python train.py --norm="rmsnorm" --rope_base=29500.0 --init="uniform" --lr=0.0104 --batch_tokens=[16384, 32768, 49152] --seq_len=2048
Each number is 128 + 24 x the weight over its row's rms, rounded and kept within 0 to 255. Layers, rows and columns count from 0. Numbers have three digits each. The size before them is the row's rms in percent of the matrix's.

# layer 2 attention query, 128x128, rms 0.231, rows 21-31,53-63,85-95,117-127, columns 0-63
094:130124153130088070150168093116154118085162117166136130168125150118125139127147112167128090078106105110097171131162105131118159155142163165135114134148166119137075143118157099107102150148129147
084:102103077134153095148130142138138143104142110127096148135140120147148152092110116121164144143115144118200157134123078143095151098140132114145155135109163132128147112136166129128107095121147147
093:113089164106156163124088149114132145108111102142111159137174173152140149151131093144071135158162133155099129121145120104148168104162120148125136151129133119126142093157157145118150147102112122
100:098116108094127119135134116136128151180137105149169148113161107149151095151148111151123113124098111086140162126097145104128092103128155152152112133164121140103137138138151134156133207071136142
084:079120152148150091150119117133143137153136123141166103133074154131123118145120157134147159135110147156157120169151146126133142136133147096129167133157112109142132099093113112149126084121082140
115:131108158066142147141111175133081146142146126090097136106066161156141105126130127116123098079096110112123128107162109134127120125137090139120177137124144132120136091138119105142127158149124094
109:126122123135121156118150144103106129116140127151149116128077151131157135128144081117148137099134137134147110128178103138133136127158116181122112179138072132121133157149139122140107188117131112
074:112129124147180126165130083108160124143134124166155126123124098164164147073118087138131148147125091130109096135141134133107118119088136140089129136125130124154097115143093123104131144172101157
091:135156140126123107154134133048086141161104092127139117143153109138136145092141136110150139108083159132140093139153105140135080138175137136137104113141098164146155125125162152187129140162118111
106:136121099131161118105111142127077103116112087180092132134134112143120186158122163135077128171122100166117130129141117171132121151137159139141101122140151126123102137132098116123116130150112135
106:113114108159101140141102112084136129136121093145156123109124107131144110121146154148150128096185127192106129116122172162130164087099110112125103116105101102110162098106107112132114122092160105
077:140125157137084074150153089095151125102166129153132126163112161106124119145130105180135082093097115116108159144150116131104145150152153172126137127140188118134088152122174098100100152154123122
074:117110091121150104141131141125132131118143134111106153140146151143124130118098117133169127151108139120198129139115087138099164103163122125147150137109172125101175121152161143116108111143161149
081:110097168115146169121098147122149143108123092146110166144175174153144154149122100141074127146157141137107119124135104108152163105152128141127133154146132106132141071155140114110128129110115127
083:092128104112121113131140107124113158184120100155169132118181092137156078144129107152130105111117127091140144105105137092117089122125172171149115132142110144106160126136147144150148197088128143
069:103108151122159082135124119128159142163129123146160123122084156139097111159117131125134148127080161164157126177147158114135132132113143109113168132177132112132153097076126131142138075113085115
093:098112167085128145148107178120080157122142119098099156106076155157148116128145132114133103061110100110099102093163116147124134125159116137114170121127156127135122116140135097133127132165095109
092:118118151146111175117142152104098128127146128152148108141090172128156134129157092105142141105156131130155095149163115134141137123148133183125101172141088120121116147160120113117092185119135100
059:110128122150172135155103086124149133154124129168152121122122126160147153070116125144124144143106072147097108139143145155093095132092135144076120142120111156137102122143110118104109137157094133
081:153142130107127106153136120071084143161098104101156125143154087140103139097119117138161139105072142142137100126140114134145077131172145129151123093147116159152143112147169165173124155162129092
100:121124124112151134132106125111058115107116096176104119136133112149117182142125163121078137161126103145114125135166130167141111140133159141132115112131152138139115137140103128109100124149132141
092:121111093172115133136101087101125131119103088140164137095130098124158133119130163162159167095191118198099114108138174161117152090122107095130105137098114096110160099107117098124131144091161110
095:129120148125084087143152113118150127097156124167119135174137137110127135133150110137130088060118115096083140120130104142120156138140167184152124141145168120144072143121158093100112153157112126
083:104108067133150109132136147144136147111125107107107137126131136138151130104125123129148137145120147109196147135125081149104170097150123126143144135113164133126153109113157138138118080120151147
088:097102151124153154105082149127159142111127115141111164135163175149162152142134099155068123157145137174106132133152120093147156118160135127112123153137128130127152099130171139126132128073096125
091:096112118100115104129120111120114141183150091163166147110174103152167094148136110148133131105134108070146152117090165100119093110127156165163115121152135130110130125129150135133138200082114143
076:102120152112165099154106124122115151153121097143180112131086145130135133149124137116141172121104146122159116132130123132136134135134135107151166134155115113132123092085110117134151087151100135
099:136114162086130141159103166144082149145155133097108127109062141157138117112125129125135129072121105109111129097150109134118100123146088144129178130106154118119127091131115097140117161158133117
099:110129128157108148127153139091104122120140138148151111140100153121153126110130093122156144089149131147159109133164114137129140127148119174124109175128069108113110145149130127141108189125119118
071:104132152145179130139125107112154121158135133170150120123133107148164133080123116158139117145117104157113089137134147125125111120094143144091130120118106141133108132142110126114125139140092154
090:128173135119127108144143132045098137172115089132145116132151094134121143089137145123151128115089166138138095141141111125148073135171138128139111121157087160151156129127155164174120135151118117
093:125125097136154106124107133120085112117110101174106147136125094148114174155110172126098122179106099161117126113158127168138121157133169125139123110130170133139091134146100117113128122144114134
099:109119112172093129139087108064141131129125114140160132092112112126149116117139163148168124101160117194099129117133174149139154100119102126104106114096089096115172104127122117119110122085158101
103:135097143130088088136168105120178119084165121164133139133132134122134144118134103165126077065097105121083137123144112142127154113129163188133131139141155133149083149102164092114097147151131132
092:123086083145156110143121127143115138107147098124110153113138093135159143130102124119166127153125129111197131099113075136127140123155118144152173137111161127130155108133158134104121105140147145
095:097094137121155141113077141126147148104136108155121162129174171160152157143133109147060141146160155150084152123133109103136155116162105145123115139140113115111132090135151112100143160129105113
107:124103101122121119138124112138124114195133115129163158100159111173158093126138101149149102127108095077146149123099143108137090126134158157135106116167115124109126132118129138145144188083135133
083:081121166130167096161131106123112132150129108143179120110100144120110137152120138112156163138103138146157107150136153093109172129144139118134172157162121136135134108091125106132151105135090144
107:132123161084112170162097165134107131154174126097104120118062146152140127103122128115114114070099122128114134096150107108133101136158121141130156138127159136132146076137122112135133143155109108
110:125115150148127147117154129061122139118151130149151114143084140138159126103145094136136142116131115141137093116173123135143164124155126166120103175121067093117133143109128150150114178099140152
084:098127145163193129143123107118174150127136142172133133122109097164133125079100125150138130140101106154121112161145152141124120134087132121061125135106133133131110120122110125126114119162099146
112:137168132114149103145132127034118158172112122131132115156141075134156149109138166139163149119105145130141117164147131138129083128161125130145113116158095155144140108117156166170118127167101114
104:131133122119141117118128132134077113109104102192105138144119136123140153179122169146078113167106085173118142129151140159148124136142134134154109126142172113094097120168119129114101132135124117
114:120097124166111117149090090084159158142134117132161130122105117129154113122118159140169123097160133189103123130129175155137149088110116133112115108106093101104155099138105083124095107097148089
# layer 2 attention key, 32x128, rms 0.218, rows 21-31, columns 0-63
131:131066140117103100113155135128187112125151117146142133122127090140153165102118091138118073098119113142095094136149115157142127063106144171114133124121106149130118141090134081118123113164119137
126:137080115134140112114115101150096131132151098117126143126098052102152129174114141124170106155112130145156138092137081127162100159171120155117162132132145106122161084141125154093103126143130111
133:101099083139138115109092123144142136109140150152136142093148170149142132144116115134095161147131127110081173115111107124109145141127092152118094126151100142108116091089128101084158184174105112
132:163101130145097148140113119142109057166141139094151138100130153192119117119128090127183105134129104090147138138134122127163130144137128127129100119158152123136100127095113125144159149132148129
129:095151149158152112148129120106108126139136120111122147119109104122111152109125146110162143134120140146150139139131132068102167112187112143137141164183120141114120121092116099111127135147132176
129:142147139129113166177110138145177085170162128117130128120098128138111157082091134134116139129106161163114183113125114080125099131158158143144110157123145159134151093145123154123151129139106119
129:133108156131159139127145120032131131099161130121138133122131107149129117104142123136110137137139096129103102094126148106134191120158126120143134155089099087117143121076134180153145140091146169
137:111130160167162129136137146125149173088117123173127123134141118147099098139107128138129128144115144137144114130120150140152143136107147115083109142086141155129120117110117102116131130190105130
141:144164126116161138151148137053170173170115176151121132161104087109173132125124173138163173147147115101147153155154133143123114119131106131132113129167101125116131106113132167121102104146097125
125:131143160098108142118154128149091109124118093173129126131112156094153106186122142136131110128092091161131130115134148122164141088142106129155135144135136101085088097162162136118103128121118106
137:125078162157137120151108090132150174143173133117145118121129119125161125118109152124168106120127151132141110136127137125136138113130114164122138082124104141120110117162112088123082092109119098
# layer 2 attention value, 32x128, rms 0.203, rows 0-31, columns 0-63
106:095140149171104105143120094124139128120096121129096141120157090129172113108124151106096156096141125108125141117107126149089130099115146126139135185153117095104109086109148134141123131120129076
110:115102109122136144108106161108136107083099139116113126114126132142139175121155176141168158094137133144128132139161120141146089130155079096129106122104129102161124103116107159108149132082164106
106:130123089134148146147136089137166131130118121129145153126113175152194177083128107144126152164121085102169087127180133117131113118146079139136154166131130135088058107131134158119110125112111097
094:083129105128147147111118165163146084133088074142139106128126140148099139112129132136150135159139157094168123111126148107124147118118104144115115111116154104149153058070172139115135138129170140
093:120114138124099144138133058146150155129170144125136156096065125113151091099149122134152110079118146132097108122119149101118104110103119131136112121149164117082137126105145158130109119080098139
084:127163112105141152149120158144128110140140142153164102138144156124105131123123151128133143164082138100121117115205098184130165148095123156124152111113123155179099071164127123120139140160123103
102:129139109160157143103124143120114140147107125145152135149138102127135125177180125133173125099114115131130092111109160126124133162124182155128169125091141170152133116151125143078123164111109120
114:164141154101110108100129099063116087147114113131131097108142147150140121130127150140106125191113121139084157120113166104157139089120132132101070116110150122112135121156125105137116108142088129
104:129141116128119170138107107119127146110104133131090118125112068129133101140116160144147126093132116125112123113144128080149139123135166097157134111168125119109160120126101192119154169117084103
109:116126124138100125169114161108142155138135110135101127170131101157077084135105141121116139137094122133131151144102074162081156123097133076133176151138140173130111098121151145116166158132133171
104:122129138084100132146117150128157154097163146095137110119094133111083121167137094113162130092095106139128120150130144138108137155092142157116141165071121148111136119151104133117156112125111133
103:169097122091124117102153136092142065169126123130105087159154146120137155075138099158122151136174149199121181123132107136127107111160147087141106090128124139109126094101123137136164151137131094
114:101126112162089118116131148124118122108064129140096118134152152155133072112116155102090125137112165117158142158104152182104110112132158093156139137145153154145121138089165085131097122170095108
082:164170124112119143070117114152122141121162128149133137110121155124127136123135081153105121133123099158074110138152139089168116184161079135138162092132133141126127148139127130135084112130059110
093:135111106121124098162152152134152128083072121074080129117121124139119094074182110121107126131109148117154071099097135143091126156132088131150121123157101147084117088131150130121107128103114129
127:136113158138135136113111124155122116182106126124101094121173097128115153112132105167168101157155152133136097112119166103135119052165126177107113105149144095172155155130096149108118160079120122
098:119133099128131123132102132122158144119109149119124142132111151107127136119142133170152122115162151153122151097115144103088178161142160112122121146157167109131157148096166165065088168079138135
113:136103106128135099127147101137148115114126177137105149089100145120162122082119119146139156136115114110103189126128172145097110161156124112131105110142133098140114148072107149130102099172137110
086:172127130097131156142190110125144128142113148091102118131160150145152176128109125085160149127102139138120140102130163088123089125156150124137072164156134147105110139125144128104137141121120142
100:128087156123114146136131100187156101147113171096096153117126119115113139123065145177145146073141148112136161115131128153126142117121151105125131139163104134093104155161150134093096147128124134
090:188139151103119108097124091128170121121138140190173127102087119143110119147122116108127154131120086099113134107105113144124161144084147138104144124141110121152155099136122145129106135148117151
095:116118097144150117119134107149122122152117178137135133153115162136124112135108106098110152119141115125108129121122096096113091142136099179122093169138143165119157125125142124151157112107135154
111:115085148136137139145101177178088113126130119106114126112161099159113113183104104091150069074148120134110119127128138144127141143098161112149171141123122150122118121138066133074123107106116146
087:146126104116098118163090090103156104115083142141137134131107083131103185104110117110118136165149116138139108089161100146108113100159129127089108121104142123115138086124121124135101131117096119
088:150151097135111107127140136115110141140118127146136137120133098118100101109115143140115124182172136158117183140127131154113118113148114137141116152115112137129108110172124098087098153124131104
090:159136100078136143110127133130134150111141113097120137074132132144150113138130124133119147104175114107134136165124144061132092121162152137144116128125144136130157138087135127188115184132136126
085:095125133127181135109109123142120185094160166132126152125122123094130108133132124113083165160143121145110141125103127137118102188141111154148118094138128141151103108114150113104129097132143153
106:145159161100115117106138110159091118190180170128111117084133120144153142120126083117178116125114110103071146130149146101150132097158087156107108106110178149089131148133093116104171170133133116
104:133079142152124128086127107161129119156087126167144120125160087150164142142142157075145122155111096125126142161175109136117136081113138106115202142120140097141167121122158091141125127137127088
087:149116144164158139178143133141122123128101144166126137119135093138119162123169151101131098140123145109113142158120132119116124101125157141152124119113168164122135129127120163174114152136108139
091:140121115068116141163106139120142190134077158134125143115132126144133108146128133101148121119108100101084112140168111175100125127117116134158144089131156141085152120127159155123124155092144092
103:132155120129110135148133151129130126096135119107084142125149109130118112111112099134117139128083129127150132154105107151133126113093152102143142096121124137155121090168087091160144125122158152
# layer 2 attention output (transposed), 128x128, rms 0.129, rows 0-126, columns 0-63
116:101135153110141120151127140161175103095147146115118145105129128138137102165093141171132105112145131071130109121134113108154100133140126143043127127079091137146124085124106154127117110090109157
123:160156129108170127109109129136086112083153109175087146157139156150127141161179144119126120073119167086090170138120112108138128104113117141138158170126177125112142123178129142130128133146117117
105:109104094118128129160104132109156116155139141112123151165093138113145143092156141141147095151161133115177153154149132205121165095126130151143104127124152114121133074134112098103122088149129122
107:110104116126101118123130143141144077117122103136148104119130113093130083149153126148119126140168118125141161099133136151138141101164130123132082114107068156154121146096125167091101116109193135
111:157125113119139152095151106104185147101093123112140113149128126109137139152118120108102141151126156114144102125136138115145116069066127138163161150166172112121131095121095095125155151165094115
105:103100135147119119139106152150147158123103135133132104106138119146118110177066157134132133156128125133154106101122117113114160123137141195121102110105142152137110144082147145123159141130128142
113:143156155130132123155104123116132120168168098127152101159139135145164105166139121118120071122146121137074106126117106124129140135159132128111105131097122141128114125122129110136109217129133113
106:095128109141111144132123109158169107117096110143114125113121153123088118131077111117077101148156121123141120139140120159152124152182129135144173178106153123117182079141090151131141089111144145
121:134114127181153138137102121096133123138138097134124105142112145185149117089107119106104104149170124097119122109139098102166166119105102143157132101137134131165130136127110124115137140139132155
108:100145135189089109137103146091062117124149117156141147127131156142165108173151124158138108099151129167128107110116118132091078141113118143083109115118097139131107120136155139147115090140125119
115:139129099143120087145129112091150192157127097111120086141122134169140107195139145127142175125103144095116091110131119146124130105155134177175128097108104155132134108149148101105131085152051157
103:115144137147161133143124115143130156116061105187129143113100123142136129114123148151133097147113156158141183130150171158075148106090139112112177118139147105127146129114074133114114125126185108
115:142103114104165165129111160175153117081100115162169134102157099137127102110120124057128102076138125144098108131125148112115117094175138115100117128126140131111129140119111159127124151106139101
102:133130190130137130108146116150086140153105138153125122116120150149111123131177106127177121087139143117127158151116140170163136137122117092136152123144149118142144183146137131149153073121111153
101:129152106153151099115105166132077085109123135112136163107126103117130138135135161135105103162131144149084129152165124139178105132152159149106188122144149123101123066129130157129180161110138159
096:155139113104135089097133158147156108113155149134090096127126162193125156086125141125148137085157112105150098116167116137120108153166121151165142149157111127133124076165099098154141129148111137
114:109127123139163088115164090123153112134087124132147137114157104110117169101145154106129096093118139055127150129125126146120097149110156147147110123112177139099146143129115092128118140143159133
121:117112166164143119122169149136101090131113170174093134149092100119105134159154114130107150107137136138115110108123126099096114209146084087121134144139147129191135072132106130128128082115133132
114:124124148102138130098187140117141125144169131152151093139125191138145151124099115131141150110130152091145109093135120134143129087085074158132125166158142131135153144149159111122108156151162120
106:150180138140125137132115096139143151150105141171155100123122158141148154131119105157110136138104120147181078150158122156103114154123099099122132120114095113125126227122113097150111188163158151
100:123118149139139101105113114146117083130111161119130086107140107179111136159151136140153105138086109128147082149108144166132100105081154117123103117136100162121143078104102146146103094126144130
112:133115133145113133114115123135148104163135124148172095144119140102154150154105096137132104143141154171145129133118146113125159187126109189095111115152128125118155063154110118135114151115103117
110:132143192118142143120114142121113110158096138132154147080142140134118146171162158153095134109132140104132114118136103131125137146170124106164175117119097086148134148107098116135143113127090116
116:106129147139123124146111122119150110144135085114174178113135168128140169094103153132120136181173151154153162126142114097173112174116148142112102144123082130105146185146114143140143080108087063
102:109115145140090158117140097154124119096144142127163155115147084133128123141126107099126132122135115139123157132119148155137155107152122140120180109099126142071152163142096155122103150126072158
115:127168131104180157137124118141135141092166139108085080111100095144145129145106150134130120100139134126112100151137109150117155142107125161134141183120123168128123099114150142159149137164134170
107:153128147091106113137096113151116090149155107111148135129137156148114084102130141137084128162129126123133109137132147143115078136140146129135140126111091145122148123145125121139139100114151104
107:150111133154129160099141157124134114083118119094131117153120126154106129082125122108143151154109102131129099111106104134113090150149114158110102095087101149153145173144108088119132161137140149
112:140153128135143147096154134106144184133111093115114104165104076092138118123129116109143120115128153157112147105133138116175085141094099124096160129148122176111132109143133162125127139159122121
102:139157180122154112115130168148152106106116161121146157139140096110114156155153135140121123127126126183096169119137120186164155129113122136123147123118167163115110130115112123154110146127141139
113:098107088143170157140112123136150106133137108183158138100137108102145105154137142120080123131083120114140091144109099119085109067126093100119110138157114093118152144150120176131073099087097147
115:102117148167117113081129092119105113116127074138106129088142118173138154192105145121149096162113162170094126126124119168118148086137112147144113094124144099079118111102099136146134123136172165
071:149136149126101117148150133118163100106148119140111130111100151115122127145089172170132165140107143062123138146138102111169095151132115170086102122109133121153099155112104100131109133132126172
073:167132140097155142113108111125114103086109128143098126177151130151125168166167128144173160087129166082111152124118127132093118116110121122130123140133163125164086133143129138159118132147097130
091:126159108088154147154103122121162150163148138118115111145095164120099139101148124132123120168116131111124106141131118202112108105137093162130051115132124106147123053128092108119151098148127130
085:147121131150083118119164119143168079113129125158106089137105118131156107115140130121136124118168121141158173118145119157161161085141130108146136121085108157172108169153124114129148111125183123
077:122170142147123158104139137139167148136107070145147116103113119061083099129122110110100136133117130121121137133141112131134117122139132147142131139131189114114121119110116144109168116125151120
100:118149121175109106133131141190152148127108113162098128138145103144149155153058165111168158163163163115148166122148119128132171121114183120139124118103160158122108159102155117130144148112123123
079:139150145113118130138122143134073091154134132130132123153109125138142141163150140145111138161116135113099115120117113138105130138142136109107104136101105096126124131097137167137110206121131084
079:128172118120112124131142112148168162114116098146099108145164124126099101116105114088088148123129106127144117150124134136163128167146117124089134157107145128109151094126124113153143064106136159
085:144113116185122167120109136117122113128148133151113121117143148198101121093159142138076100141182101116127114121141095129159145116122103149134114100123131126144137109116087169142132129157108185
087:115134139200116112131116145065092117132162123184150154140143130120142089173141146134164129080119157156159128127141123101095126150122139137079141122118124135116115107153163092153117137134111123
085:157115101124126108176108148137110151118089079115150124153124124156136092151136123133133146136094167096090106091084132125124148115140114136140130111118117194125118131119145141105106103106084154
088:110105117153151106150108121154156077120093123168144146160108101139176140136086132161126103135099147154179177112152141122080147094093124111157168144131167108139109142102110126105133157125162127
080:131119091114151124155096154145127082090133089168159146120111139188133117124131151067140089093096148143119139153110119110114103112190138165120109139118123137130119161126144113143104154110129097
087:134109185128128117072126135136118169149110102163108091128116141125105125106164095103132158099121118146132132148112122178181124126145111145126123140155143123109135156106159128153165065150090169
085:107147139138130131129079120082068106146142137124142126110133139104080154133136133121107096166126113135105057129143134122134091120134123172118170099142088110116141119133113125107119176076129137
088:121147119130150092104134162140146108131141119173096084102106161155113141071109127123122129104187116124126115141153115178127077138148121167135129128161151113123126141165100137155125062158125158
082:101098105140137103126120108124125136101132112141147139083152155097129132102152140111098098085121156058085117149094145109105134145070116147117102098134142178139117141136115098138129143126169129
084:096123146143114108115153103114084123110101152155098098088093140121087133152125099126137154132170097128087097112122150132130127187141100109138124144127149169154106118121099111111127098111157126
078:074115136112176175111130165103140119124161150091183146132135139104129144104087102127144152127102175125124103096119125110103143109076096129127134154136145143106169102161148141145114132132131108
090:125165120120179127161085120142095157120125123167163095101121157117106143151150089136109151147115119111136053146129123145102094160114083117130111142153094156109141207130118116140141183142156157
097:135141083161136106124127104132097109090086158113133092112127113159099169132139161121137106177121106098122122123096164152128109117119141113167089122132068164157102121112091140143088116113140138
084:151103152162127138117107128090145077144150149151162105135104142105144141151118137126149090103137149169155136136094145082095155187118141198088153112142129110126124122176138130129135129109121121
085:158124173127113152116127135058127141158135139134166110108129128108140125145141160133068107097093128105134124122110084137159125124138138178121182127126089080157122137151126132109135127106085102
087:104148152152129136115126127139166115113157088116137146125136152138114169114130130128150124163171139186127160100128098105150145158102139125127077142114102149149114174131141161141151095131092110
081:111136153140063154118126103124126119111150151134147114141136106132169167137097123105132133121160096117103134107154105161144168079150140125128177104106131125143110188149091147126071127114093125
084:109136125111140147155120142143119086110140110112077122120108104147142118129103161134118141092134151155143128125126111128128186137123144142147180179124170150128132120102177162143135140158140139
085:171109151069135124114122132138135093145134099128134159102103111155149107134109124120115136137112125120141129144137130177105144112140138093137167129137147108134121124113121131121160102140141114
075:152112141118143165101149134137143110081107131080121142169076124144090133106138129118087141135123130136126094142098127116143120140105117154105089117127104144118159107142137145135141153132132161
074:155153131133127139092144115118117193146100114110126122142109111115122111143146115121111138128112151165116127137112119119143064159106096141106117153171109153093155098132142120103136123164103131
083:135160141084140093112114132152113143152162124125131140135148144108095155176164148136123050148103129156101139111075125172137125118131098147122087122136140160118114162112125160114108156115126148
079:136149106108129100119117122160137147131165109160130107089124094103158122145126115114103129112088134146162084162088101143113107075085107102141135114146088093129121159168156098122088118125099123
092:097139133102135132086126117142089144102105063122126162073147142162108144156109119134151108135109152171114136138118145121094178085140102130134101146142124135090115094104137121104111119133127135
093:126124149097127114152152113150176106109145111094090140120106144118149123150093147191135103125111149054124130127148130142169094110136132163076124125095124128131111100128104110121110117115125151
081:163156124122145116122098093134105104092151097185083122168139164188132154172162133119137108091121165088104189141110108115163117125119123151153139133125177127139126141168140110155111138164115119
085:098113127135128162173108120122156143153139153135122139153082139121141125098146134154138084149134140120166150137135105187101167084138134165111086127111141115139135063126107124111140087154147130
089:126121122130135120125149140122151069112128101135155105134123119115133103136172108142099147117163136110134159107129124152154134093148125094164092088122072157168129139106105155088114107121191158
092:143118132108130148108139133120186162101109096117171137135127134058148083158120115119131091145133135153129095136117135133148119089093124138120120143121158142118130090109103159145148128121114098
088:115113155146115106110111131160118173147108116166096112115108144142129148151048134108149150169140133086137113131134104130136121148093121178111115106132160127105111174115143113120145153113140129
080:130152142145133142139113096108142130174143122156125126168114152137144131142144116118119085141148154113092142156138105139116098162129108121115102143092130100135153144115136086148152217151150125
084:102143112143087153135120111158155161131092095131121126120141126148090112153089094116094106148138102127134100136095121143165131163172143116118137148107133147117157079119122171146113093084139147
081:135106117177143139152116130130154120105131114149119118127156158192148084100121143122098077142172105118120147113126092088172156091094116114142115113131156127161130121119107157126121133125123141
080:090130144199091113121124131076082105151150099155096115151126156125137123171154120149131146119139132136153101110158129139114093138115125152098109135133108161115103124149159114134118105147130139
074:138121114114114109170139143128165185162120098146150105150133124129119057164170138136137154105120154100117126118103118130113145099167132135151139085116116181134134110146143138099121079119102142
087:112150131149165128182114122124154157108079107175141137121112138143129097102143143179145094118116156153140187125141140142070147112118141084106151113125105125136136121121084147103111119125163109
091:168090098087173162129124148165177100092116156122166126125163102157126126129148116067146127103143121147110103155108128110111129115163138112142109114145136112146117153099118114133113178120130125
085:126137207134127122105146125163087141132104133187125118126134143133118110149160120102172141096143126145123166142101097144181139135133139106124123126122148119107146181142162127165154055126113149
079:121114145160130098103105155133077115127129148114118148101129098117127138106110175130125108155128137127107108129178138147161121132159149162124206112145127122107111097123128132104165174123133156
074:101154122093154096106120179156124132111136130190125114087120169150127105098097142135152134096159097139143109138145124130109109128162112130118120130171123140090117056158107154154117098121129129
088:083118115158130083101154079119109117137103133126136133101144113115150158093138156121132092113134141065105167152125136116126114161063144155123112112108187133113128161125098102132122149134155126
087:117110182162111101100158138127085094156119160182107129113094113116097131168124126106113132112154118164083092113112148103076119184167101114115147130121138138143123094131116151118137090091171144
087:094119157117117165101166157136091116159158132133174116144134162103135132124109125136129157112125159112143123084125132110133147097102099155121107146152120177117159140149139157112091110137129131
095:121149164128115149160087102130102140156101124189148098104113160129111136119117097151097124138101136125154084133137142111125127160163101109107141130130102126085138210124106132123152170134171164
092:129109119166132112090131113118142079121111183117111088128124102196139185167165131131168094145111122138152104150106122154138119118082145113137105121169089134149122086111117137155097116126140128
085:155118131136150129113114130129149082171132145155170083143134114097159170176091126122149106127142147183142115143100136122090167167127111165127109116161132133110135082139098122154122113121102098
084:138151161142120145125109126106111103155086142145127148091123139136152154179135185146097120128122122108116133109128108133121117149146152138160170126099116080152145142111100116133142087119086096
082:128132166149122123140134132133175110149152075118154177144132164132147160117121138126098129186185153164120177126131084089172127165091143158131107131125091134117137182157144133121133098121092092
094:128134152136077144117150104171117103116154156150141143121122098143129149130105120096126156120147126097124139116135126168128147118146128141161196114111155112108137186162099115114096143127077147
083:098153153094152165144122133127119139112151152110094089107095101124124121148104137113119142101124127164135091149125120146113174137120138152127142195133136192106120099102164147151138126157124159
093:161142163076108110162103118150117105149148082128138120121137175153108080123093134132091136166101132134113096142130151152126092136126138142129138110121127146127139116130129097135157140106161103
083:118113133148113183087127159140133120089103116094144146155141124126097104069153164107124116156116099174133119131077125120120121125152137158101086106079097145137137135138107151131131147117136148
084:153170120135132133095158102094128183141097112113106111165109080123138121123138141127146122133134146157126148131137104116148073150084105130115143127157126160119141117120135142136122156157094119
090:124143151107142104096134167141139110118128144112155162151164094085120132165171133130119117130142125195093144125122113167144140125132123127131122123137156195108132134117138135147107143098148151
084:106116089150152135139105112138145099145142095200153132108109125113154121155141125106073133135061148139130111156117083111096115085098103116138128126147113090100154172138134131108099094110087147
087:117113152159130129052136095159099107091126064125099146089122130186112149135105115121142105129112153181094136140113126123105144093151127127147117129131127109096128082109101131131150113144168158
117:112155139110152132147132124130186111103152134116099129109111129115143119171089143171133086121137131064121128125162137137171091135126132163054121134111125126156109092130106124129093117109114158
114:164150116133154130115091115136085098076118116162099146164150153173134163153155162126133122102105155096111185130114099104158106102106133147134141154121171131120153138161122150156118130142107114
117:098109118125145154144108129126174149174134162128116154159088150111120148081149114152129110147137141096162134147149134188133143113117113162102100112145135107117125075136090094114149088150105137
111:125123112119107116125144137120136065116110101143148103142116113125132087147150123138118148132166135120139164105126113159128132108160136115163108098105076142188128155106128141084107133122206106
116:163132131117123135107160111121180134101132102130169108134126140098117113142130111127127130126134151137131095122127131113130097072095133153174131131149175135123119104106101110155166122145105144
120:123131142154147097118129152144119151124111137161111104133138122141132153160054166114149164172155131074161125124143088146121154136100151165137114121110146125124094179120138127136142153117130101
119:116172132119140114124114130139117132160140115131151122158138150137154100142143148127114099147131119124077150128113113155121129148157126105122098141090102138117148130132135159127106220134139082
114:119130108181102126143126075116173127133118123135102115145134128158086148150099117108111122149140129106115096157115125137149122144153151136146148166097149113131161122130123097148141104127126154
115:133094106191151128155107110123136121128148109147119102127144140179148094108112117121096094141173125105120114106151087098183152098116114146157123091134135112138125122111109120127152132150113148
110:104110133202094117131120138063095121108139097154130150135144147116149090177140136150139102100144131163141106115130104131113095146107138152092127128116110136133096107150162147142109112137120121
124:152111095117120101157134116124139162155132101128132100148120113176147085181148141110149164131099161118113122108111114134114154107161138140171141091113121171126138125140160150083132085109071167
128:107139125142160118157130112140167139123077104169136147142109136147133126108125129176139108127107184155140177112148153144053146103097138092141169115120150128140141130119086128105112122132184107
115:161089074130187154133132148154159114069131145156162132105153095160140123130135143061151132090149147153096110153124136108120116126163135135131134132165143122150126149116135121143113154116151118
111:132110219120136119096150145152113144166117123151129112128119143136112129108165105116154124101137144137130144144114138167192122136136095116126140117140140124129144174140159135153154062132106137
115:123110134138149122127110151146094098123123148125137143094110109113122148097134164139079119149125155125093119137156144139159115129148147145107196117159122133092139091145124143106149161089149162
125:134153128100143072101115173145131108127162128156112081106129143186144140066122145130136145087155097110137110142134114139123088138159114147145104105168131124096118120157125095160136129154107129
119:084122108144137086106138099113117126142098122137160127104165139108127143078154160106110093097115133061085158138117132110115105157071148162122104102110200153108143141128104125135114129114177122
111:110128151147144099136176124133075109145113167179088130119079098124105131168144122109142149107146128151093098111126142117097123156151097096139135154136162128152139119121129117121127079113151162
110:103130159097125152116174140131111113152174119126183109143127172105148155122096133120137157123119180124141107094133123095143113093103095146105107164150128163127161110159148149138102126132125119
115:117164138128123138161085097133112137137113145174155100110120160118122156129128106155115124122088097133168077144135123122117111158106107109109118161126114132081115205113116112127126175162162151
125:146128099164137124094121112138125087107090169113130098120141104196124169190169140118163100154097101124121115132107117166131108117067155104150097123122089140117132111107122141161104112116132129
106:138084133144129144131103143141144091157143127149162085142122117092154157154110111152163093125153166155140125135086142115100134190118129177100116108165135111133141080141107116131106130116108129
112:123130192130104149103099140120097123141098125122146134102153144130151157174155170149082097117122123094135130120126090130143120149168133147147157114114098084139134124118116140135121104130090095
116:108150154146143120138129117116149105142125099127166188131131163128121175094129145128130143169176150167134174122153103090149134154111153129123105164120079139123150188142131147142136064106078093
120:106126147147067167115130108153113120120156146138141131129129104120130140104096120088123150126142104121133141115130143167145148109158140145137191117109135139088145184173092150125081134081078144
121:119144132099157164157114122131111145108155141087111102096119102144159115128116155116134123101170143149141107144134120137111175132116140147137157197125123162119121124104178170149135134163146148
123:151155145071117104131109116161108104144141108132130150135149159131124068122115136120092141162139128114142109149137163161131092144135139132126141127115130142119151110125133140139141108117156098
109:139134137130128162092131144121116122107095113075129128163117130139117129075150147113128133175104104133133114102100113141132081139156119177114077081091087143140164138149114131128132153142102135
119:145129139138148137082159106116166174160113111119107125160097081107131135102137106124142129131138146134116128125146125104159058136076083162109164123170114149113142092137115126112119131155096129
116:146155149115142104123136170139165104116131145105150147135132114122100156159169150126127117149132138176103152132107112165140152130118124117142125132112170173130121169099120112145115148118126162
114:095124083134161137107110133148137099133142130172153134109126116122132118141131118113071137132070120114140083155104110135083116065124084101141129123147101091118151168159133142136078112097093132